config.yaml
n_layer: 25
d_model: 64
n_head: 3
n_kv_head: 3
head_dim: 32
d_mlp: 128
vocab_size: 512
activation: "tanh_gelu"
norm: "layernorm"
norm_place: "pre"
norm_eps: 1e-05
positions: "learned"
qk_norm: false
attn_scale: 0.177
bias: "all"
tie_embeddings: true
parallel_block: true
init: "normal"
init_std_qkv: 0.0625
init_std_o: 0.00883
init_std_up: 0.0625
init_std_down: 0.00883
optimizer: "soap_variant"
lr: 0.00585
beta1: 0.95
beta2: 0.98
weight_decay: 0.053
lr_head: 0.00717
grad_clip: 0.5
warmup_steps: 200
schedule: "wsd"
decay_fraction: 0.743
decay_shape: "linear"
final_lr_fraction: 0.05
batch_tokens: 32768
seq_len: 512
doc_mask: true
train_tokens: 120100000
steps: 3666
dataset: "wikipedia_en"
Each number is 128 + 24 x the weight over its row's rms, rounded and kept within 0 to 255. Layers, rows and columns count from 0. Numbers have three digits each. The size before them is the row's rms in percent of the matrix's.

# layer 8 MLP up, 128x64, rms 0.222, rows 50-71, columns 0-63
092:149149116148153110132100127165161116161123097089086104113107151123116087153104155119146121141100099137167151104127097085175147112083111137147123147142132108116135157143114175094123154112126127
101:130117131093116121131126109126148122143120139104140078112104133157140103098137117132191155121098140148142095107165166116161119145141122151151101141091100137159114091198096105116112103117151133
097:105089092133129123117151110150170122091157106139157116101078120151101157121145137142154145144147141141089143102192139147154174136125179147131092147108132142136158106127129107119126128111161125
086:094098062095135140130136102100136107115131134135155159137134113128158116110147150127146092162121177118186133112092168138119112166142158073154106127139119117122108134096157118112124122113146131
104:108111141131169118137172139105115114125072141114139132102149166092141103080085146129115130101126133135171139099133122148143152146090136066119122171126141142121105150121107108161148143142127164
102:154089107120124112152115148108159103127107138159113136131082152118138106082145115094145100151086130085128105172164139145136147162149107114102102110151108160134162131121094127108129152159155094
095:144119133124105098115140157125142095130140106159105133159118141125115131127181135086127106153118094064160116174115093099178109100167147137169136124150137109108146114126128131123153092123095116
116:124079155108150111158163159111123104102121125136180140110130111090093121117126138097151113122132135156112148108144124138151117141135108125182127072152111166132098141158105146133148190136152133
096:112151113103137124138141143120186122097152126143126128134140135111094104098108158118111107134131115135108130173116138125165152124058148118160108190095130139105101163148130140097157164116162123
114:129113136183132101177122113136144119076140141128138076094112126108114137141111118117147141127171123123184152145163111101121098082131088130113108111145141131128146138157161152122108162110119091
096:125137119124088111112112166109078106122111100180113156161129131128105127140099103073146121144152151091117134106121119143143123148100127158146139112122140100102170163173133107131166176129131114
103:109116124147124152089091130121158088133131122157136154102150100193098138183123150092124152120128092152125110128153083130113119095115120105148144120142151141137126126129099154126152134119195142
106:117101137142154162107077130158142086137124110152084120148157142096149155170142145135115110158145122142178118125163131112139106146149138146123118171155141089099150104159113081138132162117129129
094:167146131156128147155145065150116135128132119174135094127108118113145123112115158062126111133087151109113101142100126111131137101146131081158131153127159084097147134096140124116126138120118080
112:159179153143132119127137120106126152135093115127139098111084130122142094153104115115105112106109130123168138079146084107149169137109098131144152107110094134140113141192093151115100138158136110
097:109106140120118127118141115142102102157137143180142146136119164138138134153097182117124161144119116147132143090156149084134117113159113165125114135088139126102200119137095083146116103114135158
105:126150091148114124130141142148171096134116158105112140151103191084151131163139139111138150149164151119109121126120130118126178130122097114157175158101117104098101145147107090086119113151121124
109:101157133145117089133146114145150105132146089140119140138148120165139117154109142099133168168134183112107130120145119109170137084133086149109107165120120130104134083162156156105144105082121116
112:108109109152150103122131117181139119086126123116083183119126095099137185157118135140130114096122086131148128113155104123123091139116139120162142150141153153082109143155126122137131133067125123
101:110107088115155147117119111105124140180108127120154163141135159177154162111119114107118132103125116129105155136114121129140118143114172092140114163067164112085144137168112100147139169150123121
102:128115145154109133149135115129129139124162106123127121153102138135156097139078100118163113103148102123145122141149111098174155121077164147170131144137133080178134126194137126105141113105149145
115:131150141087142136114151127101121160138125137161132118128094129143147160101094145126091128065150156147123133156077118137143143123104156162153075145097133126134113087137114133144161155166165124
# layer 8 MLP down (transposed), 128x64, rms 0.202, rows 50-70, columns 0-63
098:120147109100106100141121118110132106083103111143127102094105124155083133109135120122157127126104098132118155152116133129143124092144057068097137155104129135115084106133087148154112136115137165
109:127090139091095105117110107125089112117116106140108127119168165123143110136116132091155117069118084146129147144170158133109132140117079142143169168146142167105116118108112143130127141086145149
114:122111134106102139127159147101136121188106139138091118109128126133070117130110074097178118146089115126130154124132113089105083129155119160176137124161114123094140126101124151123120107146108146
081:105098121115125149121122186125150134127140115095142096163151154110110117150154075155142121145122147135130151126150151102100125134085146083109122148150089180069139146095142121122123101116107125
107:118158125119102109113141171162144118182158113115133111159088099096157130080070149134167151139125134129096142114089105126094145093124138152112131126105122107140160100132120126125142153105147158
103:078115176165107125113133135160123166102123160133148122106118139096144114122145110156123180134118121138140141178178090115099178126131150104136122146151089158084159125118122128132107125132120136
105:151149120141131147150145111150171120176121121171113144132127121124069136134130130078144145136146097131095102131138120059094116152140135149131120133118136143145141116103152126169154129115198121
123:121136102156126100118090145126110125103116121107120103128119134155160110132119118158165153128119152129192111081153161074112147160139126110158080127166107104136142116162153130131104160092123116
117:135153145136133156117134119140137156112124073138118132126115127106133200171113177107120137140181104116108185122133103160125103120091115152183132107156118131105146132135126103131130137092145133
125:138117137151152113126105130144073116102151115130100093118166155123133121132126120161149169112140126137126088128130166135129151138138112095115114131108076147097146144155097091100156128078169080
099:141108112105152122113156117126123149108146115085146142102182131131128137143131148124134135136106170186125136136091092099117132136103111123089085108117138185121171124173118147166167120150133121
085:126107121121176135146110107138134114119128118096139141137104130104162130144116167104145143128174137116134128181112190193112129134140141096136132148117162120101168163107137164126100136099125088
101:121118156109071112126124164111094139144082129139100105110085094119141159123121106164108148151136131123151164132156170120138119091101142102149102137087143078132121121151115080107134119118101124
079:123161117129160103131123129154135187146121128118159077160129166162135078105147130095116169086068121155121133102110115128130110155119104130107130133164077158123129105123122125135150130124119138
097:116087113148100139123154167116133091126126161126139173140188114088119172115120152157138106143115140108120092142153156138153135136156136158110105112110142124083178090144125142109117153108150121
101:104143141138104129114133147154133123134079121106131123100148129140124118134093091186110103126141133124169128122080155174138146135138111096107096163145085110098080150109100127096119105162116151
105:163105120144098126120086084073137139148127120121109107146103129113134078136149144075109114150134160094101118189130135118113104161131104116130125125144178110123139156142130116130171151148106132
108:126141138100148143151143129101136136138126120181137126143087115073147146169148124134068148079182104138135166137132116129145120137128136129139150107142139131145130081085139101134149126142166087
104:146184136123161133135149115137118136153147146089099146153169121129119105089136126091124136148129143138120128080063160116169151099097148143102145194127136158111139137124128124101131106135123137
094:160111135104140106097147154155155120146181071112096076131158090111138132136133143138118110097134150127153124131118134140116096151138136161139174118159094146135140104115076120159159110148152140
108:102174120124125147158121139129126121099132093119120167155147165118162125156136105156138108131122128117175167125118105086135096133132131138133151152121081078158134110148121112102079144075151142